config.toml
n_layer = 16
d_model = 320
n_head = 5
n_kv_head = 5
head_dim = 64
d_mlp = 832
vocab_size = 16384
activation = "swiglu"
norm = "rmsnorm"
norm_place = "pre"
norm_eps = 1e-06
positions = "rope"
rope_base = 10000.0
rope_fraction = 1.0
qk_norm = false
attn_scale = 0.125
bias = "none"
tie_embeddings = false
parallel_block = false
init = "uniform"
init_std_qkv = 0.0331
init_std_o = 0.00585
init_std_up = 0.0331
init_std_down = 0.00363
init_out_by_depth = true
optimizer = "adamw"
lr = 0.000958
lr_mult_up = 0.902
beta1 = 0.95
beta2 = 0.95
lr_head = 0.00812
grad_clip = 0.5
warmup_steps = 472
schedule = "wsd"
decay_fraction = 1.0
decay_shape = "exp"
final_lr_fraction = 0.0
batch_tokens = 65536
seq_len = 512
doc_mask = true
train_tokens = 700700000
steps = 10692
dataset = "wikipedia_en"
Each number is 200 + 30 x the weight over its row's rms, rounded and kept within 0 to 999. Layers, rows and columns count from 0. The size before them is the row's rms in percent of the matrix's.

# layer 10 MLP down (transposed), 832x320, rms 0.0297, rows 46-60, columns 0-159
095,180,234,247,172,173,177,177,177,116,148,212,239,223,168,213,222,202,211,182,196,230,204,231,205,166,200,208,182,237,211,260,187,192,211,211,214,173,175,208,179,146,194,183,173,212,192,233,160,172,232,213,209,167,225,150,163,136,226,179,183,208,159,164,104,201,210,178,189,215,180,260,151,146,240,143,260,178,222,197,211,236,220,212,152,179,188,231,234,122,207,196,208,135,203,218,152,198,237,220,223,210,204,219,252,207,197,177,212,208,211,246,159,210,183,200,150,258,188,234,234,232,213,265,211,201,213,159,212,212,197,194,134,216,189,193,198,198,211,212,225,194,227,198,183,190,159,214,176,222,213,176,211,251,156,211,167,225,231,206,218
103,258,201,166,147,160,163,215,236,145,184,173,220,150,187,216,206,221,198,159,200,205,221,220,186,159,157,268,249,243,202,168,182,125,177,157,222,250,199,203,201,201,204,231,164,153,263,188,179,185,176,201,236,170,207,194,161,197,211,205,223,174,189,227,249,157,129,231,184,138,189,156,245,218,148,212,207,167,196,189,184,190,201,210,175,222,211,202,219,197,219,232,205,264,195,239,217,206,189,231,179,168,135,229,218,185,211,248,196,204,242,153,176,205,282,200,244,208,126,199,167,193,168,188,198,207,131,133,247,205,198,210,202,191,186,205,204,217,221,188,225,176,232,230,172,232,180,208,208,168,179,225,232,199,216,215,253,191,207,166,209
105,204,216,199,208,184,178,185,195,239,171,161,192,155,211,205,167,195,197,207,208,149,188,199,185,177,186,213,179,142,205,164,255,204,200,209,233,251,216,224,141,206,152,226,233,235,220,204,192,175,180,234,221,137,193,187,216,214,185,205,256,211,194,203,259,181,174,157,162,220,209,174,155,157,146,234,185,260,171,197,182,230,238,212,181,207,222,210,175,189,215,174,167,161,173,221,171,187,194,157,211,173,173,172,199,273,203,189,229,197,219,208,198,199,176,267,217,222,236,231,196,171,239,180,221,160,183,196,214,176,229,249,147,239,190,260,186,214,189,240,178,180,251,225,236,190,219,188,191,214,183,205,213,210,177,204,195,219,215,164,171
097,209,154,200,170,160,205,230,203,215,218,259,232,180,175,167,243,159,162,230,226,213,217,212,160,238,202,239,230,239,194,254,192,244,164,187,247,246,187,186,233,221,170,190,262,218,220,187,212,213,197,196,218,223,161,209,209,208,244,210,193,223,216,205,194,214,249,210,207,180,167,127,260,210,174,239,248,195,206,217,158,203,207,187,170,204,173,161,171,130,181,208,220,223,235,191,170,225,217,230,220,229,186,222,229,194,146,240,205,185,158,165,159,214,173,187,188,178,196,185,190,178,224,165,179,221,191,165,223,188,193,191,240,209,177,152,195,146,180,194,190,254,189,221,221,181,182,235,229,226,248,170,202,227,215,231,200,174,206,206,207
102,201,150,213,190,149,203,162,216,176,263,237,196,229,190,186,121,242,174,178,200,207,194,195,170,178,206,265,232,171,193,184,210,231,195,159,202,154,170,248,208,204,230,197,195,174,211,186,201,187,241,216,193,196,217,141,235,256,166,219,181,213,254,176,171,260,198,176,194,229,168,198,194,227,147,205,192,207,212,151,224,196,228,195,252,211,181,189,177,202,204,181,235,179,178,267,198,194,219,189,190,180,184,197,201,204,138,234,214,192,220,186,172,168,199,229,231,210,247,214,257,237,182,196,195,162,173,216,242,181,165,213,188,154,235,199,197,161,194,222,192,198,113,168,162,176,176,192,196,209,178,211,201,174,174,179,234,213,218,238,184
105,181,192,240,228,192,199,210,169,206,141,249,220,174,128,150,218,152,210,217,234,204,162,184,216,230,159,220,205,163,222,180,167,171,262,213,240,197,200,223,187,232,228,150,244,211,184,212,193,232,242,243,242,176,184,172,195,222,199,251,214,226,177,220,224,153,136,249,197,173,222,214,174,178,270,184,223,270,215,212,216,253,203,149,201,232,172,185,223,229,213,198,193,241,216,210,127,250,189,170,158,204,208,219,232,123,215,189,202,204,226,167,160,242,222,197,227,206,178,231,178,166,218,258,222,197,232,185,190,209,188,128,213,200,181,183,238,228,218,262,184,204,226,202,217,188,155,208,163,201,227,161,222,191,176,177,170,208,193,195,183
105,206,151,203,174,190,160,220,209,216,252,186,191,191,161,167,236,150,204,159,149,220,222,233,155,194,213,193,185,207,168,237,177,129,199,191,167,212,249,211,206,224,353,223,244,215,239,178,177,209,246,138,201,245,194,197,224,196,209,131,195,154,214,250,194,242,213,222,184,169,158,210,231,176,201,199,183,200,265,221,221,214,133,205,232,148,232,235,199,228,209,220,207,193,212,203,190,195,212,113,198,229,220,193,211,226,189,242,183,167,183,193,204,221,161,230,181,185,135,182,212,181,217,239,201,207,147,180,192,207,213,194,225,203,201,172,184,213,191,202,184,232,228,252,255,198,229,165,197,237,189,217,156,234,198,163,164,186,220,159,167
102,170,177,267,162,241,182,159,167,203,209,201,206,160,189,230,204,192,175,253,193,192,244,232,222,199,177,195,267,227,158,183,237,177,208,163,226,201,194,223,194,183,224,173,197,190,174,125,240,210,216,193,159,178,161,206,219,223,246,195,208,169,221,203,185,165,179,180,155,229,165,187,215,179,195,218,209,224,236,208,215,215,208,257,154,180,205,164,178,232,179,214,187,160,180,216,201,194,203,210,132,202,204,181,232,278,215,149,197,217,211,218,217,224,224,220,266,269,286,218,201,227,201,235,210,171,182,195,180,181,216,185,202,186,234,162,189,224,165,206,242,213,231,156,238,230,246,189,173,219,239,208,251,229,203,188,211,213,212,217,204
107,229,183,227,209,253,238,198,176,197,234,211,200,235,198,277,225,172,155,184,184,187,180,203,179,199,178,162,178,199,229,234,298,298,213,191,215,161,220,251,131,181,162,186,231,169,204,221,186,214,189,225,176,265,209,211,214,221,164,142,232,214,186,197,180,206,257,172,157,196,174,194,203,293,193,195,173,183,211,164,188,175,213,225,183,165,250,159,212,235,180,182,186,209,174,168,182,155,201,181,215,235,204,165,188,206,214,234,178,213,178,216,225,250,180,245,194,156,311,196,203,182,221,235,168,209,163,177,234,211,225,180,182,234,213,198,161,223,184,181,156,225,199,168,199,185,223,219,225,184,203,217,173,170,210,154,207,187,221,211,161
099,172,152,164,189,195,216,170,228,197,222,175,181,260,221,202,217,203,201,145,239,195,216,276,186,209,177,197,198,182,160,244,212,207,183,190,147,257,186,212,247,155,191,296,186,198,234,200,193,166,183,253,159,229,203,216,160,224,223,157,197,207,236,208,245,144,194,218,195,173,200,245,256,182,208,203,158,265,169,223,220,178,205,237,224,200,228,203,192,167,180,186,168,174,180,190,158,182,210,203,229,185,210,187,161,204,214,216,185,208,187,194,201,269,160,226,287,231,242,123,171,213,151,177,158,168,159,172,210,183,214,192,220,238,218,148,157,241,209,185,186,212,203,213,220,147,223,213,198,211,227,177,240,185,193,260,214,177,237,181,222
093,187,181,185,236,197,134,171,233,236,212,195,202,217,144,208,180,209,229,249,182,195,204,206,183,183,172,155,211,250,182,230,208,169,218,241,214,187,195,213,191,182,158,280,195,185,147,194,210,178,184,219,197,229,173,190,224,185,211,203,208,191,194,170,168,177,179,204,209,136,240,187,227,206,183,175,235,256,153,256,194,180,216,211,178,213,236,145,181,207,181,195,194,169,203,200,166,233,202,190,213,211,180,208,201,190,188,199,188,254,181,169,163,193,136,193,235,176,280,249,239,171,217,141,178,171,168,207,156,219,191,175,171,177,170,120,184,161,188,186,166,191,215,227,192,198,168,198,237,182,212,169,161,216,173,234,204,221,279,182,197
102,249,223,167,214,250,180,127,166,262,172,206,198,220,205,206,205,227,147,186,168,178,173,153,170,203,159,194,176,224,230,209,179,205,184,227,219,223,250,214,158,256,134,180,168,205,160,176,222,168,215,151,206,264,220,139,239,161,214,207,168,222,168,235,181,199,125,216,174,163,183,197,229,203,224,224,232,229,205,214,192,179,223,189,181,260,202,237,253,206,181,208,216,175,176,167,190,185,213,174,211,191,231,243,212,161,206,166,219,208,174,199,192,148,177,198,214,220,206,233,206,195,214,177,221,115,188,185,172,214,192,219,210,233,226,234,178,240,166,190,232,195,190,101,235,202,226,214,195,148,218,187,185,229,231,200,200,209,204,166,196
105,258,204,221,249,217,206,150,206,255,196,223,202,179,181,196,219,212,132,183,174,175,151,227,153,219,180,204,237,192,188,220,188,278,155,182,218,187,206,145,171,174,185,198,195,227,238,210,234,215,224,251,218,258,157,230,168,138,173,208,202,189,149,192,239,204,165,198,237,231,176,243,197,215,195,149,203,163,226,193,191,187,202,234,175,202,219,141,248,211,165,180,239,153,238,170,248,177,211,221,166,176,167,226,198,188,263,179,191,186,201,215,171,218,177,189,223,223,224,183,203,177,211,147,234,235,214,222,211,220,218,175,244,177,206,237,162,217,189,191,214,209,173,183,164,208,197,223,217,225,228,187,240,260,165,196,219,235,182,165,245
100,256,230,183,173,178,220,213,163,188,205,283,232,177,220,218,166,162,230,208,245,255,258,183,235,206,174,176,215,175,169,242,140,198,189,185,205,167,185,196,180,230,182,207,208,219,215,232,192,158,209,219,194,170,222,179,211,184,206,254,253,177,217,167,167,168,172,235,201,207,208,210,195,204,213,165,183,156,207,288,206,196,185,230,226,172,161,202,195,189,169,190,264,199,197,193,174,256,184,148,196,171,181,241,170,185,172,184,258,179,170,221,187,150,219,189,200,208,152,211,177,204,185,185,210,168,183,196,221,195,203,229,217,141,261,214,220,162,200,134,225,199,169,231,129,198,239,202,233,209,227,166,222,195,228,215,208,187,225,205,219
092,257,184,240,203,219,191,147,196,248,210,229,188,207,213,188,172,164,170,182,221,222,226,200,195,159,154,176,180,141,236,211,204,242,210,194,252,224,187,156,129,188,248,249,189,213,199,192,230,136,202,187,215,187,214,146,221,226,237,185,142,155,146,185,203,207,202,210,148,205,146,154,187,209,173,238,185,213,193,203,173,182,222,243,221,200,213,180,222,151,146,186,175,225,222,204,177,220,250,184,213,190,193,234,189,208,210,180,191,180,258,243,176,242,165,201,232,217,214,232,168,235,173,187,184,156,210,196,216,200,179,186,210,240,206,202,221,154,235,205,96,201,237,221,195,218,229,225,206,191,173,172,183,244,238,180,214,199,172,217,166
# layer 10 MLP gate, 832x320, rms 0.0393, rows 47-61, columns 0-159
099,220,214,232,263,226,146,210,237,207,182,154,137,183,228,194,164,206,204,201,231,169,219,218,183,207,181,222,198,197,188,195,221,233,210,208,153,206,175,181,211,225,182,176,266,213,182,229,220,191,186,220,210,169,200,209,195,244,231,141,196,196,173,208,215,168,190,270,209,196,199,165,225,231,250,197,187,175,245,195,228,150,211,182,195,256,155,207,201,241,171,232,191,173,208,209,157,174,172,178,218,172,223,212,185,198,101,157,230,136,202,232,176,205,246,157,242,188,157,182,188,201,224,174,197,180,169,170,168,207,213,208,151,183,194,204,224,205,175,270,166,206,175,180,218,243,220,192,189,221,188,203,172,189,218,189,156,267,202,187,132
102,215,216,156,193,217,179,181,198,210,215,219,203,153,205,225,193,231,221,246,173,216,198,203,152,191,182,116,166,223,154,232,259,207,198,175,217,183,194,243,186,207,189,232,243,157,212,234,182,247,205,239,153,160,231,158,208,171,220,185,188,211,179,210,176,248,195,178,251,168,185,194,193,232,257,204,220,185,177,208,186,197,282,224,200,234,184,185,164,205,237,172,188,234,230,177,208,211,198,234,214,219,210,236,209,226,246,222,236,141,255,256,217,205,203,169,241,245,189,218,217,207,237,233,167,193,201,188,232,209,134,155,173,189,204,244,157,190,262,176,168,220,192,212,236,204,212,210,164,196,196,234,183,180,203,218,211,177,229,188,176
094,210,230,167,181,248,203,204,250,209,234,169,212,194,191,184,193,195,189,213,227,222,174,245,182,218,212,157,235,219,152,244,192,225,181,203,238,257,165,244,260,199,220,216,221,221,219,156,178,184,232,212,181,257,219,196,192,172,189,145,205,272,183,130,178,174,213,155,190,154,206,183,220,186,235,157,235,189,235,174,170,194,190,206,218,249,169,173,178,207,192,201,185,188,155,188,143,229,224,207,199,228,187,228,259,215,190,226,235,178,178,202,202,212,214,171,228,209,179,240,158,218,198,192,168,189,186,197,142,157,227,182,209,222,235,200,242,185,183,182,197,188,166,246,157,191,225,189,225,202,212,235,183,221,180,238,157,233,252,171,158
101,179,125,220,166,198,221,230,172,244,162,246,216,239,196,197,194,268,203,188,168,233,211,228,244,205,185,285,230,199,187,192,203,223,202,207,183,187,215,223,193,233,242,192,190,181,211,211,192,165,185,263,237,227,170,224,232,161,202,200,224,244,179,230,165,234,205,157,169,122,240,218,180,172,208,165,234,211,191,197,201,193,197,184,152,248,175,164,218,176,229,232,230,211,192,138,183,250,179,185,204,232,168,211,232,225,214,197,156,202,162,239,203,271,177,159,225,162,203,168,242,249,152,195,184,219,204,189,222,153,249,270,224,188,202,175,173,209,183,207,175,152,198,216,161,178,206,194,193,207,195,174,166,161,97,214,222,231,202,192,161
098,221,191,145,193,192,181,259,235,199,207,257,199,221,198,192,186,221,179,149,190,169,205,211,197,169,247,244,168,260,167,198,219,184,230,255,238,197,216,225,179,216,206,201,228,244,161,235,236,254,237,211,178,169,250,245,186,230,219,249,221,175,168,211,203,187,213,203,185,175,187,146,236,222,217,173,206,233,163,164,196,170,173,219,239,176,218,153,229,188,175,182,229,187,245,164,174,231,164,139,168,204,188,177,226,229,214,212,137,197,207,205,207,186,238,201,211,205,157,188,211,214,205,228,192,198,191,162,178,186,163,231,177,194,238,172,173,256,215,211,203,212,184,211,187,195,218,206,225,164,129,200,233,178,140,246,146,202,177,166,182
102,220,205,228,221,180,166,214,216,219,159,155,226,208,227,219,222,228,222,220,226,210,205,241,131,209,196,226,228,179,175,227,188,227,169,162,224,221,174,166,183,172,178,216,225,238,151,225,190,147,208,203,191,180,222,161,201,178,231,148,227,213,231,183,153,148,210,246,179,184,149,133,186,158,142,254,197,205,203,171,240,219,158,259,232,234,221,176,171,200,241,174,211,210,259,158,195,207,250,196,241,215,209,129,205,221,224,266,189,229,159,189,178,262,159,226,185,164,209,184,128,170,246,239,201,197,141,220,214,211,175,173,188,225,248,170,184,219,238,224,184,136,213,224,213,189,160,155,178,212,186,155,180,220,182,162,180,160,181,144,155
102,194,206,258,202,175,172,225,242,228,148,216,187,242,185,218,217,190,186,168,171,212,174,218,146,220,225,217,201,193,148,176,175,163,175,201,178,139,229,213,181,261,173,186,182,247,214,177,166,151,209,159,225,201,187,184,223,224,184,225,202,202,219,164,233,137,192,235,242,236,154,194,192,178,166,197,206,181,203,150,205,168,176,253,186,168,221,219,181,261,218,184,193,263,228,217,167,153,155,178,130,185,176,175,215,255,231,214,203,168,208,220,162,232,220,183,202,195,197,235,219,225,159,210,182,185,211,199,216,146,194,240,238,233,191,215,169,157,221,190,163,213,227,247,205,173,202,177,210,147,184,217,162,206,231,195,191,235,158,250,158
096,219,202,250,140,239,265,232,182,215,198,231,215,223,235,187,241,216,208,217,189,211,214,196,240,221,221,181,167,163,248,169,228,151,155,180,163,223,179,204,147,218,194,209,181,155,187,167,211,223,239,230,181,184,264,222,270,192,206,198,208,197,160,218,180,166,214,222,226,241,220,190,188,245,158,183,191,181,170,157,209,186,227,214,181,182,204,171,209,256,219,176,199,279,229,133,174,210,250,228,160,187,209,167,196,244,209,191,226,223,223,260,204,232,164,214,204,199,215,172,228,172,194,244,198,178,186,205,228,183,253,170,213,214,153,222,219,216,243,175,172,198,245,199,190,172,208,193,148,156,265,171,221,209,177,199,244,207,159,208,194
100,216,161,212,222,188,161,205,132,210,245,157,217,220,123,183,182,270,178,182,170,250,180,201,120,204,176,238,212,153,229,220,163,206,235,260,200,211,210,253,234,155,195,196,193,201,239,135,208,220,256,221,220,188,198,202,213,179,232,210,223,216,153,225,227,163,208,196,210,176,205,193,222,175,244,187,172,192,225,160,235,174,215,217,244,173,156,223,175,205,183,191,226,198,219,244,213,212,235,202,196,161,202,207,245,183,161,219,225,181,217,231,154,212,234,191,140,210,183,212,197,201,168,233,189,218,181,189,225,143,187,195,215,222,231,173,214,179,225,210,224,157,218,170,194,179,165,208,199,150,163,179,172,205,128,153,232,211,194,200,168
091,207,210,229,187,158,228,229,190,175,209,168,235,273,161,246,170,212,178,214,152,226,172,205,246,163,222,204,195,204,178,166,224,203,193,234,184,121,187,176,207,236,228,177,164,232,236,246,254,194,185,199,249,168,218,217,163,183,168,228,230,173,158,184,215,159,217,189,186,193,195,211,233,197,153,175,161,163,214,252,195,231,215,199,217,178,191,207,171,199,170,190,211,206,212,209,210,233,177,169,221,207,148,198,244,175,206,171,211,235,192,225,231,152,214,232,187,204,242,180,180,229,219,224,258,162,247,210,218,188,221,179,221,224,240,158,234,222,269,216,184,235,226,184,230,162,153,222,280,223,221,173,236,166,176,245,241,212,215,204,249
100,189,191,251,202,248,159,220,179,214,190,235,164,186,143,201,137,189,226,176,209,227,146,242,220,187,226,214,202,191,204,225,170,252,164,218,247,236,220,259,196,216,232,141,193,218,155,203,217,217,210,163,199,204,225,194,183,203,261,221,154,178,169,200,255,178,147,204,246,205,179,182,177,228,203,174,190,222,170,153,241,192,201,211,197,224,172,214,217,204,206,183,175,184,148,218,222,168,160,220,238,213,166,202,219,135,206,213,242,186,169,214,201,201,168,174,194,245,182,194,196,168,235,181,234,151,205,222,213,207,200,219,191,113,228,234,234,208,236,179,177,172,224,151,176,272,230,194,201,207,257,246,221,176,210,171,168,177,221,201,259
102,208,176,202,170,257,217,189,198,180,138,176,189,168,190,206,180,196,214,183,181,193,167,222,197,224,244,174,211,225,209,164,167,172,173,216,152,176,191,179,239,256,249,243,189,201,248,186,232,234,179,129,194,240,232,172,184,235,193,215,148,238,161,145,167,184,171,161,214,181,207,188,209,190,225,183,197,201,196,169,191,243,177,159,193,260,271,137,156,100,151,203,241,184,190,181,214,163,116,195,157,233,163,177,182,196,273,187,232,207,203,135,226,211,203,191,242,218,197,165,211,199,244,204,219,219,188,194,200,223,153,208,189,186,178,132,153,231,143,226,177,148,186,157,237,167,175,210,201,178,185,198,203,227,218,218,244,284,198,249,197
101,154,237,217,166,171,216,163,160,162,201,234,153,166,172,243,167,136,198,218,238,207,156,208,226,237,224,240,157,162,175,213,175,242,229,202,206,161,200,197,254,191,223,219,166,256,205,227,179,225,204,185,191,201,168,177,252,205,183,225,229,210,180,211,185,196,143,147,182,179,198,174,248,250,209,123,232,154,225,232,191,218,220,243,214,222,253,224,168,166,215,195,232,233,184,186,167,177,233,152,234,162,225,199,234,168,172,211,211,197,187,225,153,157,221,225,159,228,223,180,134,256,210,247,244,148,177,150,213,193,175,171,236,204,203,141,192,230,247,227,197,236,173,187,216,222,244,222,227,156,226,211,216,178,198,198,177,161,195,246,181
100,220,225,223,226,165,248,239,198,203,209,221,194,216,196,191,157,192,237,166,201,188,169,176,182,225,200,248,189,235,192,203,185,215,259,153,227,227,207,203,214,220,222,237,154,180,225,191,199,173,257,201,191,221,195,176,211,170,186,181,191,207,202,189,238,214,132,234,259,203,214,190,153,195,123,151,237,192,247,200,183,226,181,188,140,197,197,229,202,198,237,168,197,249,237,173,193,143,160,189,193,169,224,224,217,198,241,208,145,152,219,218,179,219,222,208,173,183,223,229,284,190,193,238,181,199,192,259,180,131,265,222,177,226,207,194,167,257,223,199,163,223,232,202,200,209,148,181,198,173,256,231,190,169,179,254,213,168,156,217,213
102,229,172,149,263,236,245,214,218,177,162,195,248,189,206,178,167,221,189,202,200,234,179,183,180,220,163,195,192,203,173,187,199,162,187,224,175,235,217,218,202,212,185,281,218,163,203,205,230,193,215,187,155,187,192,197,204,268,143,154,164,195,228,199,202,132,146,187,196,186,196,202,233,160,190,176,219,156,209,189,219,183,205,199,166,180,255,266,180,201,200,218,169,210,181,176,216,161,219,204,162,196,140,190,169,224,232,194,186,142,235,184,218,185,167,138,167,178,213,221,232,241,246,151,219,188,250,199,166,237,160,165,166,221,221,186,179,241,181,171,217,225,241,194,239,166,173,211,188,192,190,201,226,256,211,273,227,225,141,201,189
# layer 10 MLP up, 832x320, rms 0.0377, rows 47-60, columns 0-159
103,162,189,252,236,228,220,242,196,264,230,226,202,230,260,226,182,152,212,227,245,240,221,199,155,208,207,205,167,124,148,234,204,249,198,216,227,191,211,208,224,178,254,197,212,215,201,181,197,203,225,223,202,194,156,181,179,211,248,168,210,195,171,206,201,220,261,191,196,170,210,210,172,202,194,154,166,159,225,194,194,139,229,170,187,228,176,232,169,218,221,221,194,177,190,233,217,204,199,222,167,171,203,222,204,241,214,154,174,191,218,187,164,185,225,193,182,142,167,153,239,193,193,182,132,214,212,183,163,227,150,209,192,161,200,206,216,226,212,160,163,221,173,221,170,187,241,192,201,182,239,217,203,238,205,234,200,229,233,170,170
102,200,161,174,196,200,222,176,168,209,242,230,202,192,206,207,183,187,226,230,234,201,158,207,196,162,136,211,165,241,195,225,219,230,213,218,195,213,269,195,196,193,169,194,204,182,200,173,177,177,211,162,232,162,234,273,229,222,251,250,180,190,170,202,206,195,169,217,238,198,220,174,201,241,245,186,252,198,154,239,206,214,220,215,240,208,199,168,162,183,217,216,237,191,243,163,214,222,270,190,195,212,191,169,169,172,187,233,180,183,222,223,178,224,181,155,231,229,241,162,194,205,190,240,150,196,255,189,215,217,214,164,223,229,218,237,208,179,211,149,213,164,223,197,226,196,231,214,169,244,220,227,173,170,205,250,184,156,215,244,218
095,204,178,196,196,185,203,224,235,181,192,263,159,192,195,212,176,171,237,248,185,119,180,167,208,177,182,209,137,179,188,209,218,190,212,244,263,221,203,159,179,213,150,230,173,136,180,215,191,249,212,197,173,216,225,181,181,229,207,228,254,208,179,157,156,225,217,153,241,215,167,200,175,160,235,175,188,215,188,200,215,216,181,185,208,212,160,225,186,172,158,165,190,173,159,236,188,226,180,162,242,239,220,226,150,175,242,213,253,163,270,225,234,178,241,252,211,160,211,176,228,200,184,248,194,202,237,221,217,208,198,195,149,146,238,220,212,224,207,245,209,207,167,207,239,227,177,194,223,208,122,185,254,173,189,214,228,184,242,195,171
102,166,232,141,175,197,223,217,184,179,173,153,220,191,208,240,226,204,180,182,225,229,216,202,188,155,232,200,232,236,200,175,169,169,246,200,196,237,159,196,251,185,225,202,233,202,110,149,175,170,244,171,201,217,165,178,113,230,166,199,232,222,240,229,225,156,174,135,172,194,174,211,243,220,182,201,243,212,244,218,218,240,165,132,184,185,188,200,213,163,158,173,194,170,197,179,198,185,218,196,238,155,226,166,229,219,199,176,205,217,190,251,256,176,225,177,185,167,182,181,258,249,135,200,158,248,185,251,236,188,173,189,154,225,173,247,220,183,209,201,217,209,188,232,170,193,188,195,214,125,184,127,241,203,216,204,185,213,153,212,194
101,230,135,207,209,156,207,176,246,202,209,165,268,176,156,144,144,176,152,186,217,166,159,216,195,236,254,203,206,241,210,205,189,200,219,188,236,211,276,145,204,195,210,194,234,214,236,231,149,200,156,229,176,216,224,209,213,188,189,192,238,187,248,193,262,215,242,223,156,201,190,217,227,231,233,188,221,221,187,240,219,179,209,154,229,161,221,210,180,172,198,227,174,251,206,227,195,178,169,213,226,232,193,239,232,248,234,194,197,197,239,226,166,214,225,202,178,210,169,235,242,206,195,257,213,212,228,174,196,232,221,188,204,167,208,223,257,189,230,204,200,191,172,161,201,179,148,257,198,202,217,204,176,189,178,214,156,203,263,167,181
104,201,250,191,174,227,231,198,178,182,229,213,190,168,211,159,162,160,241,229,176,163,203,203,189,229,188,182,196,147,174,175,185,185,153,163,184,183,176,193,212,206,228,151,227,177,183,212,263,197,220,239,188,221,223,192,208,217,194,210,176,221,202,193,203,196,214,203,214,222,204,195,222,243,194,183,258,204,151,193,239,241,256,180,148,227,182,222,209,143,171,172,172,226,169,236,171,164,210,245,240,204,223,207,177,171,158,157,203,196,216,235,216,190,214,182,222,212,187,215,193,164,156,200,212,154,226,191,178,165,212,242,240,174,227,144,255,213,185,211,281,199,237,206,126,208,233,192,162,193,204,194,241,175,199,217,158,186,198,269,149
100,158,158,241,214,209,216,202,228,224,197,155,218,243,192,173,214,204,204,199,154,191,176,234,183,190,231,172,164,196,203,239,188,195,208,208,208,197,194,173,177,207,163,222,145,232,236,186,210,185,212,176,250,199,221,179,189,193,191,168,228,248,194,173,152,180,246,234,180,228,157,135,169,242,215,231,159,180,198,161,229,135,170,194,192,195,163,222,226,150,222,196,204,227,185,212,185,193,151,238,171,152,231,163,226,196,209,206,170,218,199,178,233,237,198,222,218,194,231,237,201,218,236,240,211,145,197,215,248,237,193,217,196,216,196,198,225,200,195,153,221,186,190,171,218,195,228,182,234,143,209,214,229,161,180,217,244,182,204,175,157
103,204,201,206,215,168,268,218,193,194,207,197,264,151,196,225,223,214,276,205,221,250,227,213,230,185,219,183,208,246,187,240,254,217,217,152,238,189,209,228,246,151,217,195,202,211,250,168,249,185,202,202,178,195,211,207,178,240,236,218,194,180,174,200,208,226,243,198,226,172,149,195,166,195,185,142,162,228,229,172,171,236,222,164,213,176,211,203,196,208,203,181,139,186,189,195,211,180,221,229,232,216,191,198,185,224,239,232,134,184,177,237,183,245,168,154,179,204,199,231,234,196,177,186,198,292,178,207,206,237,156,201,219,255,183,165,197,224,224,209,175,196,174,127,225,206,164,157,216,195,186,202,189,168,219,149,180,195,195,152,182
099,215,191,179,245,167,204,228,175,253,179,206,213,167,182,233,175,201,189,257,191,195,253,196,177,189,204,196,150,159,171,215,189,163,185,215,220,206,266,171,176,184,174,203,251,218,222,230,213,181,228,219,215,168,187,192,213,259,201,148,233,217,147,203,208,241,237,222,213,191,180,202,228,280,215,147,234,243,175,178,208,269,249,148,170,188,141,197,181,191,224,177,238,249,278,161,177,189,249,131,255,229,225,220,206,209,188,165,219,215,194,184,238,258,210,217,201,136,186,179,147,213,196,197,200,202,198,198,197,199,169,187,226,222,198,227,181,233,205,206,187,243,137,206,173,213,239,183,255,202,185,213,182,198,198,217,149,238,207,170,265
096,149,211,203,197,229,248,237,221,166,210,191,225,206,242,179,137,245,200,219,228,244,202,151,241,267,163,169,218,213,173,211,194,139,179,224,157,219,224,176,205,148,198,245,199,239,160,128,240,190,181,215,245,197,188,233,222,233,209,197,190,211,229,253,198,250,194,221,145,259,188,206,129,142,249,170,198,239,228,237,207,246,169,228,243,166,193,246,226,182,223,176,211,213,205,178,207,218,193,165,223,187,208,153,241,184,234,219,203,214,173,181,188,238,142,199,186,184,161,242,201,191,170,215,197,163,183,160,236,182,166,222,188,183,212,196,223,142,174,199,201,194,246,123,198,174,257,205,221,201,230,228,157,283,240,170,181,182,217,201,185
102,190,164,161,205,208,242,216,155,242,167,242,212,211,220,181,141,148,206,211,242,218,172,220,243,190,237,216,199,148,197,189,191,229,191,209,219,242,242,158,154,201,252,162,149,181,187,260,196,213,178,203,228,222,227,181,204,237,195,128,171,241,201,253,150,203,206,165,191,237,198,182,238,200,213,215,230,229,225,181,209,191,211,155,212,163,259,250,209,208,263,234,212,239,214,191,148,214,161,229,224,201,244,171,187,251,177,166,165,137,196,155,183,198,176,161,233,220,185,202,200,211,247,224,241,209,203,167,156,192,133,199,207,191,243,206,156,200,203,167,220,186,222,225,255,237,178,157,188,195,206,192,158,216,142,243,191,162,150,142,215
106,217,218,198,179,151,182,232,212,243,212,224,215,220,255,153,221,200,221,204,161,222,259,183,215,199,207,118,164,192,201,225,194,199,197,230,164,177,204,177,236,183,182,186,237,192,262,148,186,215,195,139,243,209,232,171,197,210,205,171,209,267,227,225,208,192,194,172,153,215,232,260,216,236,205,206,193,178,239,210,269,203,189,224,214,223,209,183,157,236,192,163,196,211,154,176,241,227,180,213,177,241,169,188,177,192,159,195,161,229,192,215,233,188,207,181,195,225,228,190,163,149,212,175,175,205,181,216,226,238,190,228,208,148,256,236,178,233,227,215,213,221,163,213,200,242,202,193,187,115,213,159,222,179,239,163,209,197,231,228,178
103,241,158,159,213,223,205,194,209,171,168,185,196,263,207,176,244,205,167,215,212,170,196,165,195,218,202,156,240,153,236,181,168,165,224,195,193,165,146,183,242,205,210,204,205,208,229,189,221,185,137,208,177,190,225,202,132,212,198,131,227,247,190,176,182,221,177,169,176,198,199,224,172,219,225,258,196,225,234,171,207,196,163,210,138,233,179,179,159,183,171,180,200,213,151,172,225,275,142,223,181,222,164,215,110,210,193,185,141,171,190,244,165,251,200,175,230,189,179,168,221,186,190,187,208,205,206,177,188,214,215,201,225,201,227,173,218,151,201,198,225,194,217,203,206,163,207,185,209,195,188,209,191,203,200,202,258,165,191,207,211
098,242,172,165,167,169,237,204,241,193,224,238,214,218,174,228,179,234,199,194,243,177,195,223,197,192,262,220,177,209,214,196,234,238,182,188,244,215,187,213,141,248,220,218,169,183,201,210,261,145,180,173,200,284,227,190,210,129,161,168,226,242,252,209,207,200,205,186,201,163,159,200,236,208,193,185,151,261,231,157,190,198,207,194,215,175,248,202,201,211,261,222,169,162,190,145,185,133,229,189,215,196,254,194,265,248,201,207,231,180,144,202,176,201,181,183,177,167,244,206,188,175,157,220,197,173,195,257,223,190,245,190,225,182,273,199,197,204,149,185,245,219,190,166,187,181,185,189,223,232,184,215,207,174,202,188,208,176,223,217,157